From a checkpoint of a small transformer trained on Wikipedia: 9 layers.
Each number is 128 + 24 x the weight over its row's rms, rounded and kept within 0 to 255. Layers, rows and columns count from 0. Numbers have three digits each. The size before them is the row's rms in percent of the matrix's.

# down: layer 4 MLP down (transposed), 1792x448, rms 0.046, rows 1266-1325, columns 112-223
# up: layer 4 MLP up, 1792x448, rms 0.094, rows 1267-1326, columns 112-223
down1266 105:108104095116087110143134154084108101155141124113142096120133097140134129172100129132147140142105159127158127119103105091133177118150153110136136125097119132129121115127118155136165169131128118106102157092153096123086135116160113112085144117100142085068125105150135098118138112136109130145122137112115075102092129152132152148120135122111
up1267 100:157123175127141141132117150151094129156107116131144138143110125114098087107103114119139113169149162146154121163100111124114120143127116105108110105124125145117118133062077115139069103090191153092143156096163094172115151136144164133163099085148129102132077157106132153132164111116115118130160123127144175120123116174137108142132115168152
down1267 103:132164120136104070131116104135158183085145155117134136123122165130174143155173144183128153153118085127143151119134118134118164159124140148175100149115143082121135122153170151167134126144086111126151092124107169097127115148096119147109168139135118099158159107116138132117103124119117167153120162113110108142159154129140187146120124120126
up1268 094:120144118148104126118121142136090134156106166143120132133160153114159139133104134161090105126148142108133139104096122157109139140165158104092085119164097162111142127136139176125149154122084130113129097164097133090109147118108097166133087131094085133107122148083137150091192137114146107101076178107120113119101157148111152113101118135124
down1268 093:069115088076126079129133137160159123101116089154121138113147094130123114101160130142149180081127143115119143118140137142129108150092113151149164112100135105128129116124131114100119083134138129165097116123156123157139149120145171106120163133162173153164123084183126147115093119127127132116154192144142168127134137142130128112151121145146
up1269 105:128111138083144130150118144121152150100134135105102137127116093109127149123117085104144140143071116157158142129115105180135116108143130122143094139111122116125120101124173142107134142156076109104118175141145146095083088142140122127138137185124145118129111140078123100136137107103123134141110095097146127137123128104115128159126138150118
down1269 104:103120140160101139143126100144146117172102169129088109107108145151156119139121137125113113084159106137132172129185154108126117126095124142129114133128089144095136153098121119154121163094154135120178139112136148145137157121112156186119146147100108113125129153161126163144141152114135098092125116092113072117144104113159085100114148103126
up1270 095:155148080127118172119151154141099118122146120142128121128126100159118185110150085147145117110101062159084126138112153163143124123099152107180144094150142128109103137098115126118108076124120126124130139133139165129142144123111128134027133152098104162119137141118128141114080129155121144195133156091151164110163125142107170130147140124134
down1270 093:114105148112111115121089108140086157134064112145097126150110100121150112134132188116132142137094174119152103101142114106116128118146142138074110167097123139124156114135098108124134169116147123129124125090106104116106103142134091152166134110153106130119117103171072137134168117100109125120141144140129125127134151122189109121059113137104
up1271 098:130136107161102080156184104159090140117134130133158132104115125113115092145118136142150093096113142136127079146152153103146130143131110124135104101132067122105154120130122101108123093167127136174122155162128135135127145123116110163142127123175133141127143136126131167135135166194133141127181117077158090175164169121128133145148101112147
down1271 096:074109134124132123135089150108112165110129166109126107138137143123132142107143136095130110191125118168123153139116111158093105074102110088143148153110169141148115154122127109170090139128139098101126131106103124145122102153128138124100158199098135135160103123091132099143153110095116122129102098087137149117131108121157114091122124145152
up1272 098:132133167167129199135098120102109079125080120117115137116133154150158138123110122159124120136182075115118141139162144154156149111118137172149104124141110141077129061085150161149118110125102154140151147126111090146175108125129074172129167170083147148089179139102126149137167109142096134096108115160119125104119172147134165153137127108132
down1272 094:120105109119117085109097124130168146127135130153146135155140128092149111131137129134132136083090144122135140153135125141124115156151104090142135160130113144188105146126069110097111136122136117140088087132086172140092162144137153057098125079152116146186111143131102105106144148115127139188129156103123157141104095105125069144102121143115
up1273 098:117156159151125124112145136169140141123100150123178147121140102121150115118148147135148133080145084152123108141125162105148139157144111120112168150122117150103119151137130142137098099158145129167151088125084111117146118063159152131150132132150115135114145107112108140163141108134123146096105118152125164131132115160153133116181157170135
down1273 100:153107139135095120167147159137100116147142111074147096123118166130111154080138124164085133161136082107137168121148131136074117111123156169115093154127115148158144119089133161128161134153128124118113134114072110119117134121134113071131147090105147119128068116135151120117123158124153131145115135086125120176070143102121142139083124140083
up1274 094:106159114150161126100126142122161108119123169101150131116140080159108129141130127112138145149141122121126163138164129147116094134130104136132128116121112134179120123158078120108104109128085157188151108165108117121137147135111118121105124113147113161144115155137184128136104151200131113130127128154121131125118127167107132157228122138126
down1274 094:138099117128117154164133114107121148094161145166130157148113180104186142121110109151086127109106134146108139153096116108137131113130126147146130142110133152098116133147174120134148148129185072107122148122166114126136115094159149100149132138086142121115138088183088126112146115046136109139135139101163146140120122114161126133087118130132
up1275 099:105108145142113185143132085128186134111104105144137086139159111144122113100118171125150147147169112169116106135124134107148145100121115144095097124091081106111133163128145131138158118126156134101130175096152127146110148115115078127144101118117119148123134104123099107119143138135116132128138113101103171119105138102149109129181086144124
down1275 102:121129123131156120107149146127082122161152152153145155097117167162118120161076096111109091086121140145166136109149124144087152159171161130151150125120127137114133098141099148103077131081109105157106134157105132103114124142102153104094159104107146098132121150112168111127141097132159107174109126138094131114123136160113115094121118119142
up1276 100:134145143179121132143127106138152124151127128161153149107119164162170109153135101124179163150136166116119129131116095107146137118179140152151118125121107117140124128157136096154119148148145154097116126138142086125092141143135140136102168109156172102158134133159121138188118121065121126123110082177133141079187150096130113140188142101123
down1276 099:132145108087111176111131113168133139125126112096146136113122153139119088079121124150109125092117137132142130149108178150136106177131109110116149160186080152141127150129144107123169161092107116099156138146107115121129117116147134109128125141136152150113102184132125103117121121164103116119127121143122142165095145156159152104105119146100
up1277 103:187131095135101121110114141116103160116138148107123125127128150144180123126199112109086153123099174068136154142142126130157118196114134117158106125130179163097169127165157154136150122103149116138087106133128109150135117120086117122110182169123116106159093103134118113145111136121128113114105119149121124137126130142124151136121103158145
down1277 104:089121133143143157148147144157120093089121126142148116135113120124113103124074101134150135112148098177131143109102141157119146067107149105143148134133126140156094123099106103099099120138114126130151126131133095067107159140165119165105074131133124189115111119137135110084123143110132148131135147113136111201106105136147101125125135111145
up1278 103:121162104149137092150063131134129133128163118129121103111122130136140103128121116116139150109131145145145134190109164156156121152165146159113146106102154145100160123122095134084167154154149132120071126159115131129147097150114060123124107159197151190122131119130100126129131141122105195088087129131135174158128126157165108139134115137120
down1278 104:121075155069156149128124131111171121122121137134121157117111113098156128160130115114127096123176133154147151131147105127143149129095152100169163119128153135118115125128136064135166149133127137112155136117086101151096135136123149150137165131119101158110137073197153089105133112169105129166150081113118112124123104117122165142163110127141
up1279 101:082110163169178147150124160066150072067101134134111118144106143118110164104150130138152126134112142160144134148116079179127129130126114162079103115105131126126099104172140140131134168160133160102184156114107134090108113123128121123061128112127152134139135133143105150110133109179153095146145137139150125122121099189157115122090127122116
down1279 099:134125107129130105144122135159090181138112127134104145089188153130110072158121129129105158146122141074105118104119125126115124153104173100128104118160121169123149144118114172147140083094150141123118104103073100126134152144135141097204144165146132098108130094108142079105141160107108099115102112111095135128158138127130126107102127125127
up1280 100:125062144182119148142077146093132146139175126147158143115136134126129127080118121138107156147088126159133104115124109124146124130128114092137160165129166168146130142127127127147105137180079151154092158170142115141106095105134070149123109143152121080146106104134174129128087148143112116101119172172092086106126105143146160129167187137183
down1280 090:163147105114123099161128095143138147120098098139136157150168140133126128158119123146126127140178183123108098123134138120111109116095150137112119149108077068142126105167117143150132133157167129128159072105149171132119144136143146129106130141119133123136127143114133107142110105133163101150182089088132140111131111101139135154148078120070
up1281 096:114140139146165127126119109172141163105119092128115117105110083127138121142156162131148138124148110105157128085150125121167134122105158127099096115139120129137200098116123162148103122169148158099158097135102127129110144139076140121103171122101074138157154083075134124093119108151141160128127129136174103114216100137127139118113116130159
down1281 100:092105111127097163139138116113101119139152106101104166120115121138100126125113104119095135171089156145121133152096131134082100149114136130147105129101114105070099142129180084150155130139152107142123160128146131146119099158151118139115115153123134121114115159130197111136121092142125122108137123126139097118102095160150145131138115138140
up1282 097:104181132099122129135109157156133166163131090090105147106088105140129146123153116160140113139178135111195140120133105142148125124110156167133115118156130131146128104077137116161161155114103150165155145168162088125141120122147120099119131148139135159126161143126149128099137089164125113146088155152111115120116118114173147118154112169131
down1282 093:148086154125082094118150129097109096118140173138149094153098172178111119152130114130132112114112126113147118134121142131100139144158100108150135114056119118154137113163139143126099133157132107171082098127137163119130142114134120130115125152133133096125110115119092140133118153104154100098128129085181123151133132140106134107124127099138
up1283 105:162134100146128130160110120159150124109109143108141140158133072112092127092093158118148144120109128107121122134126114131128154103106141110181121118139082159120158092140142141152115125109138136148142103142107144167130156096140145169130125141102150174139101141145147119114151119102172136145103107110098158148089100149139139150154138130110
down1283 105:144132145140117104135158093083118121151159097085125113152195169132164127160166107125179105147159133092109122145164130145143109122096126158066125146109146098146128152140091109114101109136127168153094139130138134129140109134138102138156105107148127072095148123153124130116088175133116124136144114121139075112137173113124134170106117111116
up1284 098:165100126102145163122125128089101107103155138189134108127132078137172153109110154141156116139101145130121124139145135131168112113126134105124131113126181122155162121095125141133124127095109114116141148130123148104121101130084117106123099128123089117117138105113134102129151085152102151089130079121098122145157108086108118151159092139138
down1284 094:155169129114112130117147114166152115179087125062160120153082185111107127148150084131108107137131105123119148116123089141105103107168147157132127124128131086125126159176113133143113089152137105119158081099143114140107136152113140108130116107132104111122132146134134146131112106121151159093152169113131144113108138170133114100084133124123
up1285 102:105136145092169125116077106097108119110135109146148156087069118145134119138102099170166141108154200122110125164135151104130173140126148107086141116153155140100119105104154156139139136130085154167118105140110124127156112113163147173107132137157092138151147131119162132126082135161118120131166190107126116123133143123138121108096138146137
down1285 101:161145140077098128197155160167129148150118112120102138120107102128097066118157126102057110156143155103129134113145107148131140119140130162159124128153117093130150140114116104125107138148140115079141149120095118133123128112083182119128128148123084122155145123137122141075131098140159129111116134117101164146154101146134160083129140139118
up1286 100:122117181108182121098096067073101135093133149139093116129119128119113103125184093135126131158150121117093115151096101081101105132144132103120107151117124145116127107108125158124120122113168157123124139108152112111131125160105110146128099080108112102149110149113120110145108158103125179115122118107092144154106111140140113118145149125164
down1286 094:143115124115104130136157162176125108145145082142133135125105136132142180147092120120127159141119083173106102111172139164150150095116144121126107122117111107171146118140124124128124131088092094133126118175123106120142157110141114117165118154099160138125142083097090128140140118167137093098075155111122128116170116122139147137101139122090
up1287 095:122145093121159151140158097117120094136110108098127075114139182136131155108134157118163120072185140113115103103069162144159141123131157105090110125169098148162111121142110137135085140125132113101133159133090160134158096139147137154153138136153122150118063178132106105150130105142107091131157115108134149108133136130163109141138106114130
down1287 095:080100169142121078122140147139131123116132173114125162107161103073141093069120113105138110163087123148106140095152107106109045117158141147108135166096155144116152145102091116139172131142150127140136100106115120122116141119134142096116131112083116108145131074131163141123133195092126120127139126105134126136101076132122147127096169118126
up1288 100:085112104128127186124144118130144155131143166133146116130152122177120166145148078171132159172164127147157136147149171147129152141089171136128106115184156149112139158163125101122115102115146133178124134148120127138125115115148118144103092101112079186132162099104132157151134107109151156087148140126155116128112101121137112149156184163122
down1288 100:158168150136122111165110144099081117206152134167126091154138135075138189170134133123124084115139124104122110081071083101090112101129114153134135115114127148138175141116128120136106130143117140136162141134128123122122128117109109121158117137132164127132140169148091134090122140114107196126102121128123151151139136168128127121105110136137
up1289 096:091151136163152144128145134154126119187153070125104137122114151132177078130141161147151085133149143148155130145159091094125167123087119131085158118100120079146119140137153154108146116141158142079124105143096131145093114133117121099121154132108120120126129123119146099112156159120120103082159156129169124124127154114106107146122188128167
down1289 098:099122143147122095101126082120136163093140182143139129130135141148076165109118114109146139149148133131126120148134155150127135070196108111143087127146122136118151106127075118180084126117125133126158148107141141072185145112093162125128110121128160128159115132126116136185129133132139131133136098156106128122099109169141138133101132142125
up1290 101:126153170123133209178110098135156138145131123128119138112139123131121159142155082168116145146079101122152153122119102125086157098111092128132109124155077149097111118093128121111119126129115141126111122142102107151151137116141132145098168140131142127130135152167087120128152133090082153104135110149128146124142092110139161075167131112103
down1290 100:112106117145156113126120112131104109125131111134088122133105146136122102151132164078152114146140117108129119091146100123145124114131130133063121159108103112188139117167118091187112106138128137165158146099103162077152162148153097145194094118114118121104146106116130104139095097185134093106179111105129150127118127168093116166108099167133
up1291 101:155151144131155109133126087133144140131107114110136147140135088115156130098134156103111125147103144197160122214169118130115139148090129134120153133087144115125122130134109130153130137172124120114101163111114142113132131159095104164135146095088147118105108120098138119066159138095106079135138133118147147080115102090107134128093183085202
down1291 101:089141116137143097127105147106144137157125167116162133124118146159101165137107082169149160126141119059122132110123108143133133106128120118122118076131106136116129133137145117113108138111111107160181108125145121152156134147111164104138095152169101116132137079142090133196101147138131121124104104136120122123157143141116115131156092162097
up1292 099:107117119106127126116086125189151056111113124138160130134148182129120130157185157094139124157139132108156149129136154125103111100146118156171126034156137165175134122159141124152163149139113107164126125136120156161106150145166128120079144102096093140146090129136113153144119123123122160102118168130107167131145145145111116087130099107104
down1292 103:126129118153122117134144136108067113099079114158146102105131136138109096078111114189116129087132154125129116150133124157097160127150120139123143148138173131112111088123134133137137119153130151120136130128106125126062130139096148138152109144185154154113179169168141129145078134094123110168099098135128105138163107110151150133119114151131
up1293 099:107121119118100113129113138122142134133097123102126074147147050124159124145106128127113176167126110105138114079119139168155119112123127143083133119090147144151098118156167133096120117105112156160113152145128126122134138124089129182152147116116073136100163137165078174112128115099118089141110163154124157149131165147127131138114129137083
down1293 099:110139142148152171150125127140141113145139139155167138129140142127139125086133155137131132120133120131116129135180129099138125082139127117142102130180106132125152137146161102150156112174150113106123121085122101141134127143116136117123176149122170171124065114143179104157113108114108125116128152151148120099151150094102164119079116144178
up1294 100:086095104117154113135111144126118146145085089122125108108091137136133154083157141157141113149181117137111107101147156120118159092084125120148108162134145103113134101121181113122116120139110127107181105090157140133138166106147105124128162147113133145070120136154097119155115142101132132127119159126127103116131155128096151168120123138121
down1294 095:107101146140097141146099069124119128135167178140110162149142131106135102158090137097138105129116124095182125148104124145161079146137161151124131129129083107125126146129108118130176131107122114120128156115105128102110131148114125130102148132109123106141135115116129130133112102154116145131143140138138162132135085108141103084125104113126
up1295 101:099172108131152152112108146111133157136123153115082124136105137170130153127139129183126150146092079139108094114142125145121111144130111165118128089140125111158105149141121080140120130160143091151106133128122130142077088103115097126151101146130133118131114104178115139069130150115157149147122123127124156130168122117110131162166127151136
down1295 100:141101135143114126137170089128092108092155113137139128123112113094133119130126127075154149125131112086125131110145128093106141159146135088147137138113136113113128119152113160114124115040099171105140140103101149126150149135144146126117165095132124114108130130117120111146131139170126096096160156125091098137081142134161117118075164149138
up1296 100:140134150162111174135094117146141140170095134099109135174102114124116141122085116107137099111150159107113098124101099132159143149145118120133173143163110122152150140120141147086113132159141111132149121148130089128100123116127151119153144166097116123086189096101132126086091207110158101102114136114118091147149138156154127171131133144106
down1296 104:138111131128158111112178144116136130090158127153134149111144088175104147152157085130134164109102110103116120109177145136133081075136134115138118141092128139144163100159069105105120144120125139123097130120139134136153149081138130106120132113122177172157062124140147104125167059113111146147131176127158165119114154146092153093111147067159
up1297 102:148141152142129182177122135142083121148163145128112111123154094118121113121142128150108107062108133155105126161132128120151124127114099120131118141121134146128119111138132116104096119129127141100142154171137143116174138128131121127151170160086127143131136150170159107120149145157125130149137147159164163120125118132148127131152115137114
down1297 104:040121110104106140103128147106106146113131133142135117115123130155143082136122126091142111167166144160123114122111108139105101134131138162182180141119141151124125151156124111137123166110146119126126133108119126137092132152124139159130123107141102125138148125131097145143077086117134103104134137130113151159129164142081086129154175174147
up1298 109:103088162102156140139104120101101150122130103141160116124149118112116160112088138125097148127107168152155154124140142110109137142165107161103136133115136126125101116115171128119124098134151173159122142158127093127181131103154104105128101158102147071153091147113117125116160130146088163129101147141160146139152122095087161125130057168090
down1298 106:185109149109141133120170096120119120121121135111114136122111125110090108173172100121121156118086132110136105123111121119118109134126139120111097118124143149119120125135139111104148094119146136114154100096152171111141124095100131133132152127136132085097133122124114160107166191156120131150116094085121085140167055147087110141055128123174
up1299 098:124101092193150137168101118124166140131127114131116147125110149122126153102144124135154116145148131090084117134145152095160155083122158104083113143149141117118170139159134120116125107124086103154127151144145099131151095136136101113103105065080127139151147104090138123151119144133122115122154153118125125133123094118139121194158121110179
down1299 102:138150134123146147122115135102104110161155103081139142073134081127119120135156115158156135119131173104099132094087126148108115111129124113132104124166082144124070107123075107088165168135139167111092101125154052178145105114104125111108142146113126132160144115184160103125138146120109110152140142153145125095176151114117174124129161103120
up1300 094:138132136096105164089100092138104117110170128165146157161132110085121133123130114139126127100160098137118130143100123108096151123100101142143127135150119135128143071123122154107135122162107135123127102125133081158170088136132162131132087149174118130159120131129102105139119162096134115108119096131151189148062122093151170145127145140136
down1300 093:156160151129137110108154142140166182164086112108109119097133169149133140104163151128143126140112120101134120138128130130126135136126151126124078155069096112101156129149123143117099075093130125110132159125122110110097137124148099094136162139077128108109138116102139165089156115147138128107112122129105086113187155184118108133126128120114
up1301 102:108147123135086121159160056138173144114135112144071100084167109115137138124128126138087100109167180125165137114103131139157092105111116184162094138134156141115151116105140142138130112099094099102108089129103092119119157140105160130150133108125125109171141088095140100145113114110114130141126081067101139175099125142135120158126147126075
down1301 098:130134112146166121105087195127095145160147126116178111164073132106106122110123137121145133176104162090100134134190079101140113135134164147118158101107118123151114126141104127086123154171183184125133152109128129116140137138119118111092131110184103152138112129150092131112107134135105121135131138139130136114135094119141111161119095136111
up1302 101:095102084114134114148124170128126127174129148173148108147104108152149091118111125122148190148146130104122132156122144134120148092086141135122129132127126087134146124134131119116096121143108104149157090120121133093169111140107105089130157152115168151138125129116114145137125128123106137100138131112076140139116144114119132113148101130152
down1302 098:097141172135126154105111101102135144109116118120145137084147098059094157099134148136117102122130123133140128116121136098133158139157142165131118121145119119107137132125144101112130146102158126142117103118153128138130107128156111106144136135126122112112145154135142128122138113117157108146157114148171150112088123146144126125137120160113
up1303 100:106100129138157124154112079140106118122121109112142143163148161181130172111135120149116099125129103135114093149159117106113120135121152156128140103089131122132152108142176113149163102118093073102145135201122130109139138149102126157051089146089079131090191094075097114140142125070136125144108159114146146113127088100105134110099136125093
down1303 104:096105125156132126132113143115114146142120130169063114147145121112133112126131165133122100096171103138102132084100119152160094176052175128095101124135090112137124123149091104128106140130131120153135123145150121119184124120148176090149161138111087140113100088142146162152163109114126150102156130160146125131129145101140173134113098144190
up1304 099:148139116117148109184136140113102121144147117108122152126176144110142157126130117095070120123094110136110115106127138124174098149068113169124116121150121145115094098144127146146170121107090097124096155158117185110166104119125100111128162102128121110143176087116137131092103150134161150141118119126121140123156088123102085148096131103139
down1304 099:158126146143102094129113160125137127093119135172134122121117155107069082109106159142151097105140124143114137136120075158112130112125151120124120114128144126172146130118102099113138108142148086132137070120113103146120122116155103132123115118137139144112089141143145068156142130149091104141118134120142154107106149136160126109150118142129
up1305 094:124127134128089080124169118108110136119123109150121113133115157152155143098119093106123134098115120121156107172134122145118122155120099099145109115125131133107140126125118148086122109141101136086114111127143140102121165101136158091135100154121105129167140112154149113150159112161130122138134097110110148134153157101106147111120093097196
down1305 101:132115140134138144095135143120102143112105172152125112135156138140103124139127140158143116149128100137106204163127123129113091139143132191103116124133110134124113099109136138137125164158136155152134145107113106148123138113094111075116146119116119154159141173102131121117139166125111104134104125120124112100119130122153162163090136190114
up1306 100:148137143168142119092134125113143105115102094153135114111108112121168109115103157068137125144140116154147159124129180079116092105147103116134130143160155124081144106110125134134098132153152066099151136139094095135110104165137111149113085124131111125131122158137068172115143074125140093111154175139140142124154134161157136190131123136142
down1306 095:122086122157107131138118155118145142117143169143077128134108117112091115169104110149108127111107106090130088126138087170134146132163122142117159132114136140139131134154129126125128115116180157144103143161083110123149136163096090126144139166098132102138119145076159115135107160102134102124121129117127138126141098115100124105122146087127
up1307 102:147126094089135131116086144092126148136159118080117128107116119139128131124179130140116111171120156120114108158159107064114092097150170169081124119112134139073140161118116141100112110166136099149131127150145099143124119143144118135134154161143152160073081131146155136165114145148145094127162117106128134190133112121116131087153097155130
down1307 099:118088105153137195108108110139155124095144059155089119132124136166111123116114138122110146103097104119147107154097144120100164138082162086128193091136133151157121108159161149098165111081118104071154122177120175124099128104116182125114117131116147124132172109099101138100135126129133137161143140122109111126124131120108142164140086126148
up1308 103:126076107103067139154125071122111155151140160106157148160119163121113110098122130118102120121104171170101123099165134157150131107165151086119117092131134108128161139124146106152133151122108132106114131113138159120072163141166123181168151109121145135117169156149112173111113139122127106144092159097090084117152095105113149134131089167098
down1308 099:136129176150112167079137156131123098137151074114087122192153132138169149122121120173158122099119135082161115107142130137127129115120113185156092137105140164104070127162118157079155113110141132137085130140138151082140130092125160098106118138123140135109135135155134109135109101151139144143118146085134140083145117100147153130118151162080
up1309 102:199148143087129151138162150140139132149129148145104144132149135097147129120110145147136146154138128090085169124118118186169138083090167110150112150110145144143137145116093139155109156111125114102125124138132149095111118109138102123100093134141151145154114143105124120124123107095107149109127106115133137087124090154131138138139134092140
down1309 100:050111113152124118111080093098152143110106126118143136140090112174089135129127129114088116116115115165160097132132138089093121144169110128073139096145103102096144105136151113114158113130144109138122127094143077115102125173154141135164156129092120126118138138162154161124133128125159138122109145132105121147130150081131126139126114139100
up1310 102:118152129100188151102108114173147129122136121162096088104162073139166136079096111156129130112178140141085107128116142124161154152163138153094110149112127128160103089130130150133123147096092121131128081120116110148137162128139122142143140142123166112081121094152095143181143172103120132135113119113106128154098114098112106149132140102149
down1310 100:161138119161088117122150147140127130147136122128145144180135123123103125159147157114082103128113105095140146159127104169112107139101116096136136109126110114115151115113110118119107163078140086095128138141107117103101129096089172092158078137126104130156128165105091114093130124127123152110181147108108089146168123128110144090087108103089
up1311 105:128127102143148158105120137112112114117151123109157092154175163137181139177110125099134106126115191088140145143130167161117158121187151088119101118099129119102123126129111104157131092143128117113141149153121164147115133130147092072121107097117112115142149101133137177122114075129135116119147107089118150116112122057119139136085122146101
down1311 104:097119153088099100148141133175126081148151144139109122128132168126119115110154135136101139083068105110142099158164136153110136177110155143119171188133150154119091110084134136131117143091094138140091166151109171159123156095141116142147116137129104115119120166133111094122149119139127159120092104113156137098121121151139089139114186107173
up1312 095:087156136116124122128105107083089137134136096153161154150124134133110117131141116155141161107093116128113136120103138114119163149139152149140117137126150119162125086160135107164181129080149167121130105147128139123087148133173129156101104107135123164141102145108138132093143094150150095142130123091088123108107146147096113129103115130143
down1312 094:127078088076114126113133116168137132148125127122117089112138126129114153118127151115119102115129117088121102144120086126158140115169125097109173140120114133111096212132125138117114100143115087140124137136125127125101116134131134110156131198147149132104135108122122134166089151106119152125094117124109133155120139086150126119134154136134
up1313 097:080139141121140151181122140118125125174104149107157130122126155124118178137084153133104131106138121154129131145155144112143090155144144120163126197093104114131123131123123150136159132170091147115157119161137156115097115075125138150143118128150116113177162113104138149150080115137078157124105115164116144226122142100144118101109109142108
down1313 095:150101130126133145132165105105111169148118125154125120106140174095122135131206127109115122155128103149157131129129136150148155106127134145106155130112119128156180122135168072109131131124116129115120127132155104108129118148118112062138152112122106143069125112125139109117171153109114126105128139113163178139125104157126107150122163121126
up1314 181:131145136147120112145157185123126147142149104121118139118157151110114120108109084157136157150163122124148186138145165100127144162123123106112165113084126164150084100105113139080136152113088130115112185128118125130131079169138098142159178137119138154131143101136126098136150127139111162121150137133103115091087128121147163155141139127100
down1314 179:021166103095131107152175154098142120133133113150091122143141138123107158081156085163152124167156116116166163142153121118126145117125127109113155120092156150157097120097138130118127123160116143107149175123135125136114095146126142157157166138148115125131121135172136091132173117176091124128116145121146127112075125118143137155127137112150
up1315 103:092139133113150096157116143151121100136133162159102128121143090103145155134095136169160117114148103148123123125121115138137117135112101130106108157139116106137080088177102121127081116150111090067136113140094129134111127158107133123170147136161139132145079091152133100085087105156155143138060104106090127151085150131099102138075161152139
down1315 099:043157141110108142093170135110104172078090129149108104098141121177114069127124122122095116109116129123110153143106103105092122108103120144167128117102088158140141148128127129123118105128136116185135146136183174117096153110141131129130082132133151126099123149096130111132116127091114129110145154163140163096107083104103160107095133110152
up1316 102:061107146167165109108071109140160141160152152119112175122111130149143167093121121141154179127118181144182169135156123127088128146112151123122051117139126154125103100149110107108142151121120167136099128116166159104112139145121077131139128116120125122178125123129122113151122126096165112121132110157151156129135099144111111134118135132119
down1316 103:189130122082133074172128154115104100144118110101134132160118096109142113182139126123148113133142106100139144173098109130174101171152128144133155175131098117095120151105135129117111117166119112137123096129099116148135151118076169109085111126122162170107123123100144095091157172131102142124163118128123149146151178135136110150095110136153
up1317 097:148143111146148117117102162091167139137133147183132100132144127153131117131128138117115118111116163120137186085163129151135141120156148098120134150162126155149130099141088111091160137139124125130143127135087129174133119123140107132138114084145119100117138095125148172098095107148143103118136102125117120137052090123147098114124144147053
down1317 096:138119111139108145135159122131088129146106124088149157106129130120126129089109149159094124131166110117145102129128137113099112115106149142136140129107109118111155118118149150172075112125148169195131126118154126123148123111123100065097126163081132095141095144112153136168172166136130116130105140140090155104150147161127157123145142143186
up1318 104:116144151130100127110115132117108108134096141133146108126111155132120119149137101109155134114129115091155117115134152119117165143097130104134079129101119117131155118112126152108164090119145098078082143164123156111138146159167125135127114126145119167151134098170112095116137078119142114135126153094125128119165133169134126136166118135125
down1318 105:101130119092159133138133092102143144119164154112134119114157144113133136115120120121144079179116122135114121150124100122092087083164147131120179154149140135115094126137135152154142150120121157157150118104119155141119133122105100115127160131125158113124102158125123166122172129153111124096097110127138138128114119107100108097134111114172
up1319 101:142122102117119168139123152109176113125210107071147148131118106110135159115147178090127170137122135093152150174108114189094129114131133118124112179143137128142093121100170129146113124136125107125138130107171152086142131124164117152123140156112122095155105126145114115127138179108122135120110131136153124125144095132137069124139123147138
down1319 100:146149168120157119163128148134106121154120131195123129087090151129137115146099094152139122121133098147141165087088126100179112170161124159126093119141142092101149079147120136091147135120113115146149143157114150133102134121122134124105147116154140087122082103111105126104152085163132100089139149121117150144118134101134161118120119100144
up1320 100:182104132152158113122127135142145108157139125091167124145109111141143153146084138130126143077127140107130096166130114119109155135114117091187082133133126123131147129069173154126110127167151123159117092127116128108137100140070125138147168132093135167111154167151137145062101084171143099126135156117073111145149104093105126142111115121126
down1320 106:128143117092168127122100118152123163127151112153134187113105156164134144123149169134164102149124128126108154101109110157177159142117160219125112165098092111134142099118156110128160085166134127172127140146100127119153087121124146118140099144137125133126101107128112146125159131110141141128134121107159136152140165100132138143127110092109
up1321 099:115110128152157103103108104119148119117119157137094188121114085139125063169105135129158147110115107128137148096130141134151116096135149120144136063162155154138126127128130142072140159130113117118097108142126148131128141085113154097168163154064131149102101117119147150119121124128161104111067111157113124093144123146131146140095112118139
down1321 100:166099122164122130131093158074131117160174103126140075084109147123107152129153114132143126146107128160124118155120120110091164157085085122126148189124129124164132135143086139157133127134069147136094126139179121122118148139128125156085124114150096135126111188096104116107154136130115139139158109118168165146139111125121104116118139131116
up1322 098:094154084134139117084156113116095138107162131113117134143118104119133149149155117103149165174116115090149134118153142124126121166125116123108126102091145081145113128077071201082114127078122119094130114142110112143135182154106130106119098120152136170120129135110112127137144124124125133082131120131166117114127160086118141134128145129092
down1322 101:175092154125109153158104132135148089147159133087142095123144136118114114113108101143106148099127125164105134129139118133102112119116113149131101171148117130105129137136144118156135127161145107128109131137148116092166106123151153145154154130134163125113119135103158119100105125121106085136112105086114085162140155157122093105127093139166
up1323 100:097151118117158124116127117107097134129118137134143149126134148139117142129129110134131124133133147121094120122144135180114104123138136128134110144073109135154135119144133138051131126103114149182084166166124152151104081133126156129103167117102132095149162102110118132158127149100139110110151107156130100156126113134084102128132141157142
down1323 103:143103141114124131169090129147152118167151093127151100133152074142091115115106140118117101137094080115112144120132101160129151145139150187138166137102150118148132148114132146076113090151133139105106075129117098097132096115138133155118095149133120115120109174146159145129174147109149126142120158141199163131120161152129094101108111143122
up1324 100:130096125155119137124124116107134115154129138123177110162158112098155133165098076153149127126146192137152153136070140118109125116114157135121131152144134158133164151130123105099153093104107129120132153140083163108078084115151057128115150113083107114150156125143124105120165114156136126135150125103090136104144111107124086156119108130139
down1324 098:126121118128125063134121119118195106109145163157077117134122135154108079140115124165125096159160119114115114110130088085094147121153157094124118161115126107132151145141118108143106117139161166140130091122132154152139126132132130122113172088140125155108134105139141125127161195105133151159086109100125120087110099116110162128130131098166
up1325 098:123113141168153142117124150110103082098105083135109161152142145143094130150116109134120147096117169107146097119127146092118102146127106102098124082127141094071075118124112109085172140130114129113144112128142133136149158070144099150142181162129141118094128153146114127118138136114158093101137112196070102151125169126113143167121104097138
down1325 098:130112144092154136090165143124135133169156171108119162078100121102137127130144165080151090120122114140156164096079107158137089100135139134156145134092102159136130161110130117133134140130151104112118143100123143146096119132113124101088114070125118126132107101150125127097143106109122117097117145104170123127111092092141132164103162141114
up1326 101:084148144162111140143129127211139141143160146054107106163109103165071147121166060147099140095157113096145152136110159133118143127173107135140154097124114110158074162073117132127101180096167128104132144082119123128106132149144098146125114086121124099107153122083116083148145105118151142139132099098132164138122087189130145120153175117120